config.yaml
num_hidden_layers: 11
hidden_size: 256
num_attention_heads: 4
num_key_value_heads: 4
head_dim: 64
intermediate_size: 320
vocab_size: 2048
hidden_act: "geglu"
norm: "rmsnorm"
norm_place: "pre"
norm_eps: 1e-05
positions: "learned"
qk_norm: false
attn_scale: 0.125
bias: "none"
tie_word_embeddings: true
parallel_block: false
extras: ["capped logits"]
init: "normal"
init_std_qkv: 0.04
init_std_o: 0.0
init_std_up: 0.04
init_std_down: 0.0
optimizer: "muon_variant"
learning_rate: 0.00138
lr_mult_o: 1.5
lr_mult_down: 2.0
beta1: 0.95
lr_head: 0.00728
warmup_steps: 200
schedule: "wsd"
decay_fraction: 0.529
decay_shape: "sqrt"
final_lr_fraction: 0.02
batch_tokens: 16384
max_seq_len: 768
doc_mask: true
train_tokens: 145000000
max_steps: 8851
dataset: "wikipedia_en"
Each number is 500 + 25 x the weight over its row's rms, rounded and kept within 0 to 999. Layers, rows and columns count from 0. Numbers have three digits each. The size before them is the row's rms in percent of the matrix's.

# layer 6 attention query, 256x256, rms 0.0849, rows 54-162, columns 0-127
086:491509437514472450543529476473484475469467520502478495514530513488558476504510514520511507516486515515483496521491466498501472543519542518506521493533499515481516490488491527497525474496516496532489519483499504476493482517596515453543537491523510517485495451482504538476519508502513453515509520524472510495485498518501489504482480489479481499495457495474494503576471499515464520529516
087:491555499525523496455515503518377530502535508483476468494522472499475512484518493515485536507456493530506492478521510509522531519524522514551517479547495506478514542519516492504499528470471503493496523512488475535487466496432473481529507472530479493526506470492473530522483493516520491445489497472488496526500478510469532517508466482502549486486495530509506485494547510501501528495512
089:486511507509481455515500541513530516478494505529506464528481465512526478540522489541560467541517479484515515518477468520458500408540447525511472490506493506491493488502509480492478487517519515455485502519494467508517491500481485479489480502485523505518499485483485482504533480488463503522531505472565494468530510511516526447437495470506499494522527527556486478508478554507484488483467
078:522514501519436520496461505488504552489461525486473492497481549510491519549534484521496484497493504509469518480510466467477506531479538471441525475471550470472521500496501507511529531472559535467497508458499477493518496491501514481512476435441524511523522524540481508468465486529503493477480563471521479472504477502522493504507510481520509502475493500488500548520522501482522478492473
084:502472491464490501528507520461481495497527476481496518448484484501480447513481548486513518523515498530484522493499470505453523475501505519515491461463514516514486524509520505516452513528506496511480484492514493488506489522559490467507503545482482533515504495509565465433476516518467520476496475492522495508488529490499525494494496474521513478502490462518509497520530541530503489517492
083:558520516491522505498536494501448495496508477495478542507526484475482481504497521490483486516494545461481556479505466464475515460505457478503492491491554505506479508500488471480522485506491493499492512448461496490496484504488524463492498508519501484534534487488428517502462509482510544508520508452476493471494486514509478455484504488500470507515516498565486535471480554514519482506507
074:505534514495502537481499505492484488435515558480519476507506489501483491526501558493486481484473505459537508530522488509540508490529527512505487488494516501511460502533501522511517526532507518514472481508504478488513464499532467534495438485515465497542491501460477498501502533465487493516499503519440501495538492507516449477498529503480520506491494468462494514487529534516484441493466
079:515491507483494504486477491534500483526504491499505503510438466492506539498461505485540516454509508518511486455496482526460511422558465515509504541500546511531496444519508533526534484490543490515443514494488507518514531497502500454465507483514490430507470509481504523465517454509479512469501454501497502505546475524475508494503473521494491497531498488501505502498491543478499523449503
081:498493478457508516477507521487452481533520511515508470499492507487474517530488524506493501512520514492502490517497488485541494448537491507529535468538536437440482503562512520506511513486551533497519506495481490488546491515509545513473528526479499539497469473501517515500515538486526567494524496496506528523537493458482518490491512523523498517481500524485504482480506504499493460479501
085:491515526512482470482521517509501523483538527548489521469487479579483500516515514489521528460504498514499493525478527491484508523539551461544474438502486465481504470533490504508518542508522481492468466489481529517504457537501511506453506480490477472522498486498497471468471509504531539477518543478465454478484516487490520506511512496493470504504455514501497504487500506548511495493544
082:500470476488506517460478493496519548470513487493494494513447515479495498482494530459518538545520517452514485483507507464505518502491496541554504469513481499517477491529488515502513498527517546477516558479467494461502484512481520525501505472516493499465491509520550502530497491541472511499538486525483498516508470541495478496531499492514495509516472465491477567519549473495514489492516
086:489471494495478458489519503466492534446490518528466501515457472552481501477515491524510487485468505504475499525482553467546488489521475514512462495504471440479501503495538496446488529502456461524519490536514521534507505463451515502493458486487494517501466505503525498571484536486514496476495519517520539508481476459482476492502532532483535485544493497501506473512490447554500511545531
078:532497452485496468499487486473508500498472493469540510500479483510513490452489516530524531488524523447479525449505513523524508544475497518498470544517493521517447507469491490497540500501466505544486493467494505544476531487475515510464506549512529487449490515573490493463506514495554450492487485465494486498488501496494497529488536503510509495516517539523483496499485487474531510468523
083:472498527489540460490460481518498497503488457521470492494444488507514484509466502508498487485499485491516506500476525532493500494567499499506522526506528519482520457524508453542543473545516498510526506510481500515513458538508528506483496516495523527457510505461470484514536514471504511515485496484516458534521459520475476540519480485438521500502528486510492460483494505493506436524481
079:479511544487472525488541487489486460490481528523466542526480490425518473533471458491486510512503479534490533524481515510508509481506507477502508563493478488505507466483505471515490493495475540468519546475484504465453518502463508507507479521491531480525499528490502518502492514508513507539469537509499545531478493514540490506478501504489520505456488519500506470506448450526517461509544
082:465479509487449421472509465509514519492501542545467496533496495502502540492487470501492471521507502463466521535470517488451509472499518516530502502506481502514508508505519536546516503525579496543538491540522512490509493511529487503488552480501527511527514511499451488489514482512546516541538492502518479500486522536450504505465529526490502531536507503461477512493477505511525478452508
073:485461477486527526468502503521527515496514518477551519544496519505489483453484510463486506479468503492481544521511515507486502485453535521481499534497482476522505474545500492504486505502487491505537511527528518483496527500513488482475527534537450454464486478520527489507499550480513472486507548522514567521467509527504525465505483448499508483515517554501467506477520511528525489522493
080:472494498538505460558486514472493516494541493495523535490514538490527464485496554496467513514512509526485533421526489516477469490473467541475512511537479492514485505500526517483516507541551476508506531504484481483499527494521503479512550516474523505455480489524507442535509499474514512459513476498477464513486529517512500529515480511493486539501552498489513497491483466494536459488496
079:443521489498520467498516546500517494503563539469491465515535481511524473492483537472450509547462472466492485458482482555461511486458517494533484523527530512517514546469505510480493539456491487483494487513487514513512555475527510513486501491505496503495530490458525494532521484477503496521461515524476513524529478463479487532493493550507516483469525489485494502470489504513484472528530
087:480493481504524483505494482500468531501518491533506503501494491495500455529487521489514495473477467524530506517486531494509493474559481487472512515468531517510528494481472497467504516525452481508485506474493541553532486476457513493485465496527458464462487489471545509538496476517521502525505503486502505513532525492523499534495533521485525492496507508513505497515492502509509476509533
083:486484477534495480515482469526505478453517509408470470521517548519498529538488509510519493492511483455524505460477509524498445516543527510480499498539490485507534479523477514509533502497546489487485536447516500541497495529489542484470490520504518499509528490495484486470494512506491486486517532512518534460499516483521504454444460496465506444488499539487497481510514489491513499541498
076:537476501503529488480502524509499477506543468543507475488513501492547521497471445520516502468475498477475488485504524432496486522511504461518474486530488510497540438501504521498498499491455475497512519505488476487513547499507472533460546503491514489482484483509447473501504495526506496487467459516493512486502528445499463523467493543487485469524537543504475532535493493462545504513510
083:464491498504484509481549510480502501517453509501511504503526495542501507519500497463501484537495492528500540475467494479460477497483514504482513553512505459467484504525518490475474505516513460518479518473530491543461490509502520505478485529449528483460522522500522496533489468476519528499511486509512496499460514494502502515478527505553504527490493520497496555484526482470473515508512
079:499511505551490483486546499527503511536502478493508486482518519474484534493500489505485529477493497492477485497528481472547494500513507515476437519523503499503502501508464493451466445520477524463487509491529507526534513452505502492473512508499528555512536466508481491524502467441485546504498478485443508485477522497429543482520531498448505463511547534532467517493513505444464441466454
077:532431519487491519525489487451499507575549505577530485444522469500485505537467522477485531506497476518499536472468527554538490493479515506526496510465525511486421538513496516524512497528495511476448504473451527483459517513539488501482512489499504508480518504511500489468482523481491491474473486483491540492469502500518482476552505481489494460439518561499510487480505495549493518508554
080:499539488498476510531494505453505492495460467506471442484485485556499508477462500463467524533511511464505468475553503520447466495495521525505523489527490496511438493494467516521467452490509480492531498526536493483480498505508501521499500479502472466470526523534494515464506501465511490509468503487506444537488466463489521489489510481427489475504503488513462523510491460488434506528521
082:502501497523498498446480482523500517495514507486534461520509487494559494507513494513502508487495482482499547521480488530533487479497435473436507475538471520466553545483533493546498482463554508516486496508512530448497504455502487489514531501489519486498512481477494542557495516509517480522487474503480499505466544502470493559550500507504467477517493495498523505468484492504489530559509
085:514509501505530505525541495495501482519482529498481487502516481491543521473492451457515463449510514478501532513505503506499480513506489484509460482470532507477497497499530490484490489442491439508507475534503517495524453456443506516518501495504466513499447540496454502482481511488525499501487527478511490512493522487539491504517474465422489500546513493468476511490559528515493493491468
078:501536492511483503497473526510515461534536485464532520488568508526490445494482499513512490501449508523443496507524483455550531481467509499494488468510512489551518497529535527503481507545461484487539520523461529487457512513512470465509504510538463511518446469481504465530522520455468531523512499532501539508486490525490541506504489515518549493495485492498503498481500522494508509502534
087:471504452409506491506462470472493491517509486491493481506485506467520509504510519483524502517507504500509473507474494479489526472473509474511495510547543470523471485528476537469502513460518514492523495523544505527533512501506518487508486509508479478524485462495412488517501465465510498504471513526478502487559501460501474518487488498489464521484517553465494534504498495506476488507483
082:523511521475538478514468486517545525480496499478541485468500500540492530486483525501477500471520476497493498543512498494488531522528481463475503505456461462483535470522473498504498503475531486490554500522484532473491525489528501459505478475505467526506505515494473532493495486567525494481435492497471480529505513474540475488537469509494500494500449503468481498543509465511490472467505
080:549474511454486500519483504479565508575484473515553510514506503477511535485513464507512514482465487532474478498509517501480497507492465457471550521498507510526520524522450523498496476430511533501468483482511545498515482480505501559481481530526526537516517497471515470511520523518481486489518487518522502528517512508513509499496525470499512483483513533498521496497492450532507485505526
080:503488510509543501466467456480460469471467480505511513503511511479475497500487548543521507531485488485506462491508529482479497504467506537534491529493507541481516481486514451490472521503505471536492539540471486484488497516481474519469541502465520475482429526467493537504508466547494476463513510499517520495503528484497503517488484436458510562531500460524441519510513455475491485528502
080:521478478493490511484560482514520493514507532485504526501490520526495540518467501489497477520490522522480507519484516548510501495515464480514493499500501515517509479487448504454519540481477516483511467503463511497531493541551466504510486508507492483454454463527490517438503474537456512455513483506496478527518521447539503507502522510498473522512513519490468491505454514502500527503539
085:476498516497537511514472473485500489480498467501499490543484468511463475495520533517508510508469497507541534477511496529495497527513485462505550516485521484500468475524493475487481496507505529518463530535542507501458517508538482460520506518511478502533518504517535559508511493477457529500507528464481534503522476465511488474531476535522464494508554478488556512505559484516505490448505
080:516446512481483480499504514465499469472472457458477485501479487508510504511503479491500532517545510541461519458519551454495536522501448496501521480473519529481515511501463477489521523470465503540513496453485466510521477527511563465491484514537508469499510566517491550505491543493499483522510502493497532532500496477510499488479546444511439530516536526508500482533507513478510481453478
085:533474499464512516474548523470539520475458486501512486524526486502514489526476503474520480465482492477475502549469485503509449509526460501476461476503506509519496486436512488500490528498550515507510492427490498485540466527516549473487505487531516480484499525501549459502510536558518492499483563500501460534472525515504474490481514492500521494509488483481527516494520495475498478505497
081:473495488470488491467538527496495511485493528498495499522513492473476492496474515509518497509556486524484510525540514502479496539519508478503492503518465525517456546516538523482501449514453485496493502514499485490449512531496493493456502477497505496488485444467498538498498496518509504499479475478536466434524472498462541531521456491493499501512478517502505531475442524560462481521525
084:473480471485514486514516474515536508516531508455485528484495489484524497479473515533507466501502523539505494487554454530505482499503458433493483492478459532531523505527479518492503488517462544510550466497531485456434490523571498535532545510434453541490489513517511492501477457486491488519480458487504509487525509503495486488501488499471501480533490483470524499539505497475496466525485
082:503492523509471477523462515511506507502542533456512479507489501532486518529456497484477575491537525469458497526493512487520486500514533503522525502480490469494500506490527517514490511502493450526499543464515459538500542462458472480478515496504489516515449486538543513508486477497523524522492552534516489494532503499527476479513470450490533482479469470459490491471474493504473479520489
087:470513464512531507496475529532487505507482500469539489484518492507549506472537449479508476474525492521520499483500483448536537531546506490499477522491500534506502492452543547519449495493504484488492475532529465507478475515550549506547492472476558502508487454489485466485480461503496477495505515473500465521451491494524489505488511529449475468475517460487495472481470499503526505455548
078:518531530480469495445468458482466520501510520446512541490544496457462473470504487486502501447466536498513479488490490476528486522525543519477485522511486445441467536508495507506512501471521511501525508513480500488519490475507509483475535495466481545520504522533477494496506521491508503527522511527454535526508564487512477494520511504520524528458514501511472503558492526478538487428523
083:503506481488479503492495469473515498505493523542477485534497506569507467513488537503496508491510488511482465473454484509473510531513489507487455545532501502550503488452485486498435522504506506525509493506505475512543483478506525475530522497497550443497499533497503542466517537520495469494486509499524516539503528516493509498462452473494486494515490487512505506473509495502467499559495
083:518512517515505484518474508434476523486491480496525515509506555516481494515504480515476512520534516498479502497474518492507470495508486502519534507519520505507500461465519486495533498479519525531514501480502519491496489521469542526519543528502481522510507492501504485495530525417502497526493463499473526474516543483495434529501501528508473510479495492523476451482479473518513461443491
082:486511496467485562492521528507545450486498436482571466500476502449492514510507522524485488500487509457509495538490498514461454513501474534459550494487502534530510523481529538498471524521472467514554523504514472464463467515568517515535487497467500492490470514496492524483505505475513503489491516497467491483522540448497480473465483511492470502523498514524531554524496495535510507544518
082:482493518528469468538502505493553490478508495514491474494509496524498454541530538499523491480487476498425531514516488477467478500501497493451501484491537454463533499492485537499474494482487494489515459500508513482459535524520571499489502525511497471493477457509542485445498514518473505469496480547502484480512497487502504503472546481464517521481462487487558519491469489558500544508491
076:458523483533481474471516479509456500496532482462469511503523555506505507532520502488504524491450489465502528477481487494503509547501485484499520512496491487515538486471519505519523473485478490507484499497517474499516516485533508454518549515515498512494526480433493493459541493504500480506506457467496473534521516541457488549479578464475506525478503463515497486492532524520484500447469
088:485526519490516500515485471511524437480488447529486495447456523497532483529486514469513461496480472454495501528521505475506516487530531467525465475499472494489535511504480539523509504509491517455484483461482478474504543474508430527470508466546481534502481513512469529514517516479504484488514517490482517494467537507485496487538490529508511486501534449472492530463529493540473490511486
083:514499478535533500503507530517473554449485552508497472552503485513480497445516502510486498442496545479490466513520551564522466475536498484489476532509486465533479481478507478486474543481488518499464518515488496454490449440464551472481491473489498542543447474507456513498528518467516505502515479509500521488527507473518496491485526470491489472508486468510499427475494531479514524549489
086:453527481526485511488473471539483470496490468497500464529532501477462485508467477489508497507506483506490516495501492458520437495462472534494502537548511483493495551497487466528456453509494513485482504491478514468517488497562522535500538527468486504468460535492541514509511485464493485490457490530513478535516502504473569500492528489517497493524482522532480489477524518446466528492493
080:483468537484527506483521491488481532479492487516508511485492516488522490533519468513505520475501541520539504490507450508476503463523466520557493481473532519501472539522528556517507490517454502472448471482493490509520502534513499516489560479490506512485538507502499501489502478483508533453508546443500510521462475490535489540542526481510549499473446461518531461520498511521500505518485
082:503474480504482536446513516499501542516506481495531485528517505480512492522459502484568506555509527500534502504508504510503533459534519493490502569451533505473524513517519473512497514468509510506506531490493533512471515478536519473488525483464455471521479561492493532491506496474510522485494489485488490555469457500505482518492523481473491491540505517466480526494484553467553530569507
081:520484504490484483555531527499515504443565529458512525506532502493492526479489478470508532516507544477569471465524533481510498499492508514518487555487494459490501499513489491513494466506483504489479471463465507538481539532483495511462510491526500510496492468491525469508506495506518465521465483512509498493513515504543477543524488487549523512513517477521473465466532516542494502525472
081:503488567458547490510522485502475532518497455478497496460530490507460529492468508467492528496493508460537519464520541505490468523464479479497514540553474494463507465524509480493489511498516543511525518519538530534488489495523508496480437499485426489463456456496506507507501527486544533518459475509517524498507458487506501488498489488572535491465495487506486501480523496496498511516458
086:467487533484501460454509523512459469535498474495515537502532490519504493487490487498508486490524475493501479525477520571525519481506486514493467470496541500469516531509551513504481498481522477528531516510522469506501512474525507443522528491502517518522531540512536560519513495485511501437498472481510474472499550526485524483547525492504488519468495512521504453507558503501509529509545
082:486510479506505494504460463510509508521480476496496488503534494524515474509532478520495515522492512524483434523504520518527479479484458487446512466512500494522464486547485513483504564490489491499534507474492469479510491485490482512495492533499512532482520536483545484489456516533503513495495539460544450530556529493526539454502471486501459499505500539489454504493502491494491498482498
074:489463480549478512467481492484468510496486525519505514525498499510468510499490499513483567483498501445484500483501535496511523530481433504472473484479484486445468473495478504495490506499544487516510504511508441497502462490473488513473517514513475481506465493524474522480501483513500474495514509506491492528488482522488479503490505499484457458502510536469456513545519504553483482529493
083:532502499523454433473451513475502498488483496512522491516477486476528510467504508491493490494511494458503477481525473497542489540490488504500524492504521490495539490483461502506479559500493516493484488495523490533475536512466501504481524444541481487478452510535499499498483517467491480498504528511530484534518478523542494476506510489496517471508527494541480555522523520472525487509523
081:509532498515493498507517481501518505467459508536502518515512489492508477470451505504493450521470520509499498515521487524542488490465478528474518478521477519521514517472508494458499506525454508502568489506491470537497510492495555504514436492508470493494509497531523527521494523484544478546527507474482482518483523460523526534500494491533459518536511460482512493526496507496483513511552
084:474530529530535492519501495547462531485504500525457508550502455504504485499478494486507511494483501487476514521490490570540504467496500490476520485504492551506523504505479524498506520503472496481507491499477497496525473499455457513491504540458499498528486445506492528495464535493489469449513487528451520482496474557500519461472523463482526533508501501502534524503472513472499500481557
081:484512498506508516501575511517542482513466461460511484493485476483483440529508527503519493507440521491536495494469500485485492514478497476517447485521533510487504469536500490460499496506502502470437541520498499487510536487503469460516537495487524485481503531512507497499599531510521469504498507520529484530477536447512487497494446476484493489505471529467489519507497541485499508484476
077:526486449517463455457500468499514455530510552528522519510428510506538526512489493467503508512501522451542521461501520503463489501464512530464486482490477516499517507514468488534482507503498535500507485510500515463473476546477541539498514478486508493548504497469505497512499486533525508499496524485449503495442523491506484564504511486526498506514505489488507491503492503566470498491522
082:529507437463500519530456508477487437450524482487508481483535517497524487505486543525515545539511519530475525478465500550510458487536492461471493483545498506516507486521532468532496479522450499487475498453503518503503500485488487497533540470500483532472483482486483491471488563493444528503500499486516474496503531499474520524476507488442507465578507493469497484464495521481505473536493
084:466488519518501482518510507495466551522460527518508494521520510522490468492508500518499497506489498457537501513507519517549501494538534450467510491475482504501504473467480492483539512494528522476483486526515498524480483451489502491568490481544493505522491485531479512492495459509543504552517509497534448551507508517506484555502469478487514456488512510486513477507500518505504495488512
075:535510511520536493487490510530495512463524493492488458518513491486477504568516540540521527506476446441519479512520518467473473461533507519539488471459520502504515500497530495506512499490485524494526504497510472499467470485439482498515508512473512536517515536539501442465529537510489488482483498469474499484462498528509504521507511502492511523529512507498527491509494504522496503535492
081:481472515479494476459501476500500488489454476479508485557505497487516498498487480466506520534487488522496488460512512508480537425526497504544499502463461484529500476487518482519512498488549463470497500493498510514523541484469493508476570525505483483449528532462488480469519570487514484513545523505543471474518488502502530492462486500468517537493506527476515510479516501558485490502500
084:560523492500517512478510464502498509497486517506502522487524468484510548484504520435451512511543475527498486494499497516521499471491472529507520474500466517563519497512491485543494478492485501535478525498504552524457512483474530510519437528505484453506504486508484483505495535500513542497514486505475503549492489477466457558490489486482533518518475474521517464517490473514448480519509
082:483501433504484492535487467514498475509501528490510458475505475528516544504513494479504524508446531498506476485490535560499505493522520500501441510486477517479513518492502498519491483536493453445514472529518486532489490483518529500548529496510564471471497471514481532508502504463489503511514493511524534516501519492485512553504443469492485489453527524493501503534503484467507487520548
082:530503531473475525473491497502448468467494476494529512476463534530515489540514494477522466490487461479554507517512511473499534502468516497514485452492504504513470523523478516483499508479545545506530513497502460491487530512438497505492485486508494488531515468471497480458457511493528497449490465517481487502563498490495528470463476508510530506511489487513556506477534510524473496467474
082:527530518464526488519507521451547481504521487474478505505483457537545536494513505514535474461517479478487474498490477542497490476481508497497470488486507520524539523512480464501485522522537536517495510487499505505473491512502521528520494504517511461455463479469500446546498509500499510532488515499497522537527517509519495488480534503484507521465534517511491516476464523510546432502528
083:530539491514485534505473450528505509480526509487495526517502509479527471513484477494497520468478453456465502483513503504522477504534459551481499523480520511488533498468500479519516465454460476515492487504507501494474488462513476466522519518476523499486494478491494473507513492507483464528498505478537518474488551520532471470522480509491496507476478506509522474520459525469474498500442
077:458507482491544502449481494504528496519550526465458490507509520476490509499515523469471527529508512524507510510496523492497535499548507468490483504493518517519489510520476433468557498513546498500530492508521515480508545459464477498497484492478524473532527452473490478519495459492470492491480522466491458481472482513523473513525482468510534549513505544502500507513494518451488527482502
080:559511518494516550481500494501478538509496487465496481513461516486511503530496509484496509496476494508497474512512468479510480531456521493516503510500484495532500502452517483521541551487511559477481499506513538537535514533518525484460495495534525501484479472490464496515524515541480480511533491536512511486433508477511512534501470502431536511492497518512494496500537486503454470455497
084:516506490473500534503515503535462500499498550484487534509477511513509506488477533506508526507481535522523529502490503497510555481532469512469526506522510520481506511492543537469487532499464551507527476526478513509528491486467524544475470486496517511470470481472520487516533514501524483512518485524492470449506456483541487509490482515507469560505494518560511479564514426487532466524453
144:460475509468483486477480464496480489494550494491521502486448505500500555518537530488494555513468494504504482530461469490480478491521489493534511469518529516492473442506472530512450482495474505492441511488466512491522463541471489503479497509531498525508479548535437526503488488528470538488506464510524512486527480474477475490499516473483539505484521473490493490509493551509497483516492
127:515522514505536490513481496503501472528491530494520518523482479509454485472494518548477484509524481495507486453474510519493469467550481500497518503460493511492471480447496526591509473487525461552470466516477491503520528491510510504494445508485500490509489527489463497503547482555493502519480549496476467512483519470508495477523517513481492497495458475477496492511480473496509505520516
134:523525480520516475495508474517514503521490501499512468483494514519496488543483507490431483508515492501497464469464505543467515508484534545493519506517490550506534508487533504498495486512478480513489494507533504465534478498484490515487503509495525474497509488463515499497532498536502473587466484468511512499495471525498525453489491476537495489448466518501509497508529485536517450539527
137:488470573494456498504446491542514508466463499500517503504495446453548468521532538468493525511538501547507495477500515522542457523458527479492505469488477453490506501533522444547502490521480549487506458479486462479500510463523504521459554524525503503498500479454498526522502509535521484489524495464500484479482520534496510537506487493442517506474536480497506489481463499503496446498499
143:503475509490544553487481496503464510567478495478502477522531456438471481492478548471527539473469497503520515513522501527481480476499485520485478474492515465500563506532470505519494487512494511528504536533499526501521513495512486544486544454488504515514475571505517576535480478480494485468502509497502499495527514514463517486497507481542504482520475470491511501519454517465505504481528
131:508490508524515501494455545473474452499504516501504557497511472514491500456540533516507503480460487518466470481480515451497520517530526526507495469519522563535490523500482496520489504500523448508496527524474538503511500465522525517528432438500495481507481495501492484537546496541531508525494508523483494513537519521495538454495491506519534461486496483470495524484465508491496501570504
135:494505495465509514532526489506558509489510501491508508553484551506489481456490526489504497528507540466502517507501493487487513497485493447515493453490540511522471469494498484526534509454513503487477507500500513506532570452502492540522534491464531499519514526499488494480540496519521527497542487490472501500440483481473522492505493530470531485463457483506469518467449504529524523486499
140:509500497462518519504460472522482485503471510514490507511515509516541480509576500473548494483521502484457429490538520490481516462548505514530510445535458536539506480490474487483484472525527469519481469481497469487517476496468523492458488469490520536514500481477476553477494509478477510527457500535505496455494497507485525476517474473510495487461519447507537449546506524537471463507507
140:503516536491461506498493482470512506483520492509461523507578478504494485447511464537514483497536535546454500506481484466521470499499464532494489461450495451509499455493550448523511499553504498448472498488489530508502498505521484508466496473485533458486454506503487505490471508509501461557482499495518507473515542525514504495517498512462504501530509464532470561495527513521469454470517
134:493510509489512516462498508523548488503471514477517476505495530492453483510453466479459522495509498505529521531500485511507539518464497541485525501495459518494522538512482534551529520503502528506525512486510498515522482498452489520518524498492514534527449463485518480481509509514500500526487498525462535474487490500483500485515505481524453503528504511509459495476498472499465563455495
139:489522499462522485488479491482487518505455505479462481491493525479500465474489532509495456483519516465529508498556484511513502475537486535496506493563507545507522541494516514525501480482485516512482497518477495445453531458483482533490482533498489504511488506481515477511485524526538438483478462520469529537507500474483528500508479472481518487450488513445500463493462508541521498567499
141:464545494517492502504512466498441516484461482533501518504499508479494519505481492512486529463499503471514511523517522524497509507503514518469508513540509535502531465481530513480450483498518497499536495504519518537505457490487510494522509479537515474466513435559505479502482539510495534527465493477505443510460569497532528535507493480463498472526474466486534484492457476486479514549485
139:501541485471558463495494526419486511495522463502478474487469498526491479463506519535471512461524526465505520504519515529462510480517509499500526482501507517490474470513495523486490520471476479538499491521530503455455484517524498530502490497454421484486489525462488486465547494472495449529489470492465538481493462487474526501483506491472503540527490513512512505525511531469521547480512
131:492490515480530485496509504476509541520496490513486551495479506499515530552493527537536521493503476529454506552526497473513471478501510489504504474520527483543470495467514462485530537515463523484498501494532523482547473462473512487493497487538500511482502518516527446516469525494485516485506547478502547500475480472489483514512507436470524506490476498490466458473473524506577495518471
136:478520459492484496543502527525505500543478491492490498511505495520523498523508494488495454458537478485513480513519539509493502521499492461507471453488491512460498502450508475528484512439486494472514506497538465502500505510453531530457521490508518528472472419516503542513500474522506509535534508487491480447473474502520562482529478503498505449503531472469487501524537483498476461546501
139:526485530533520500449494520474498495557465494506526465509519545521541502491525524478483505453511512510515536421507521504526483484503466511525540471481477506498491510523518522436476476483535421502495532485517489492548549515484527516490495488528555502508552508497492513512495504477537473499449520517499479491524498508498475528499500544498479485489525542498537547533521520510540489523481
130:481505512523477447502509473475485513506494525502517521504520521509471506535513508486519471506505512519545513471509500489479468539505476533515532530500545485510534516495510476471488523530486445507480464512494550530518576530497541550468505514516511537508525549484501469512477499507487513496516492501490514469477513491521500531511492494471543514500464519502550515521476536487554493521502
146:493482498488514471535516559477524497498552513477507486505525479533498477447505523483518473454530498509523490521494477483502488533499493477507491513506485569472493483460497485495505497506494486484489471483533504496474517464468456525514470508485531539503505477520511462503534517486483523538504490515490491525553539473500520530457509453511499516498488544447476449536508460471476458485514
129:505537489514473476456512531503501503493542511542546516520500451487524497478476502479469513473520539507484487516483478494449523508510508511502492533568464544500505510535550510486459500526508492506482463505473506505437472461547494516514554512503465518494520541527485517533475501531473508472453513514521497500476524501520514501504459463518544495483508527520514495519476490494496558464495
139:502498529531481557506512520501487474514480477500524480484518472518481531475544496522510524465524512481548518494478532512463515511494521518462497487478475505474499475500480485497456541496516538489509478487511528532528504462469493488491519508469511513528486496487542526528498531481493493478532512509535517488461496526520528476470465514495528532477478492509486481462511467496513488486520
132:512485513511495512513512478507451541498520522523456523492517497471490500479477503496474470510597525531443497451510461499555532528530496475539486548478493485508487484521498487515509494491482488498543487486498493541520520495530492477490483524505461512479509540495478502504469489510529506457483555510514505522506494470537554539542486552481499538493513520465484501522536484480494485482496
139:505522476510518476507523521506515477491488541501484507513489474487445479516537502523501505423502494534475480515446512517508523420536494498475472509532499522500509520503452512512495518519589514538503473526498496572515461555531562543483521487517489502512536516471499481482497455525460568501464525488535531499535504512448524496458508485519535494502501494539513509512506540484481451509520
139:483507473490499549479450466487494503496555493475490510519525558482465526490489512552507465496477531507494485521483493459481521490463478498510492509509515492516500461480500538497509523492536492477481503497488485498467500511489505517514479530458512487489497514528437520472524536510461519531517482533519487461511493539511484489522504532484512509526477550572510525544519511502453492577532
124:514510554554523511527485470498500506514543490509533529477506508485514523487450501445525479481477504516507472501518533508484519487441461578486545497568470517483529490477508532493508476483481528467461501476525506501492496462496462508512524536469502573481492542496505497505485506483490485496524480519506491480499509490480497499495512526496515496525527490495518454525468513585502498473468
131:522510464474486511507491493505457466486527496485512488503518493480472506483504530496516480511500483525498520496513485522477522455541483516483510459488503508539503528529528471522512474485534474561510511507540473476562513483463517530466508494496447485488467477531493512473551505494482512490531496494449524548526549478488483495547458497468488452466506463481476503475519486509487508492501
134:493535544476520504526468498513496454502443468498508472489454503501494471477506514548516502558508550471568496561491508550482514445483527475460484490483498478498478493511472533534524537517530510497472461478502495512459485492445524523495505479481478445492546494421491545478515524498482484509469508483519525492496487500488528513479519485524490511473500500514479500466568472492503480493511
133:492481486492495515533504456557538528517500464513475506504526535468490494517521469505444540486487515496409507517510493514470518494533522527457468507504495487460451517490483543478499459503519473506524480489541499509459479520475476517507539469482494475486542479493475489518531452502504551513490489497501463503518515547517528503498488478502469465476506485485524496466535503508482470510468
138:486482529475522487495522505519489501508482476493520539484539542504521449501515519554452499520548506489496460551534509467483510484508478520511475494489560495463505429498520497530513474474496501501562493483512555501503503484491487522516513518484510496510519495485494467508481490533532485525496515520468485502506448480497531528479501497456512483511467501484499475515541505527514502445512
132:499479528498436511461476525518515518501514477536478473505498453503485461484516474478552521439538516545508525517473487519497488525485533491522492524477523547496513501523502551454492525492535488469499441519517492441501490460508490515487490475539519496484529479483519511527514527510528489445509542498498503524489493470521524524485531499522497495514480519492483494450486522475509511502504
138:522553509502498526544461517501468518526468490477495497468467485485522465490528484501482501498504494473508499482483471498467501518486519462507509509491551517470505524507523524499475512423511466485535479527522509519479512502534495507519494473515471489494456497547448509495524506495530531471504487511498521491537483553496472485504497525481511493460520534513458485493507486445469519527497
137:489527499492469533514493525503545510500491515513508534528496505495520513518579479468508482500494506528479478487588466491497502497476464451438493498514521488475538549506512493459497549488492563465483510533552453506496475502490498516474519462526527510488506506515525486486468535488494500476502544527491473493498517528434500532511447485493478489517521494495466504511468498485465518484491
141:495516531474540491468471494539554484456506527526501516532456515482481468450466500492491522473465491486536534473519462466472505499527474499518495583504564464520510515514486502498526477490490428491486454531508505512492514529514509533477475527505528541508537502513511540524509493526473460481506505538475529524546489497505501463511512444494540528488523515486535503486537521508523473514524
129:491504532491456494507476503532520481500504504429484519479538446487515498460482523520501518488511535479545537530526506516519506533480534458520510490489514500466503510509459468488481505504473493482515500490520496543461584474547511512498482512520490489491489489477476524494457500476516538526496477476474469516525474520499533508474524501480516525496492458545512492512525468486457478522539
117:503507493485490517468485497476524470486528468483528534536527522503518486528511561503523502508494495495533522522480483523510493499455554508504487487509491510513529531496502433471446480486517509478491523528515512505506475511481535509505500525492473486473478503490552535520476473471515500516428520498488516488493428480520509503512509529540490485488499533478495518463495512505524489484511
132:500489425510521486484538500467485505482517541500504509474508530507536499508526497502485504527534482482523524459477521480506478501502467502471526507497501518491492466470511493490564510530551511472499484511503466517568491546478531486509480546470463466493521533521488418494496524448492472500480481516486542509449502505550551506521498488516498503515551522511477516499501504488554459445489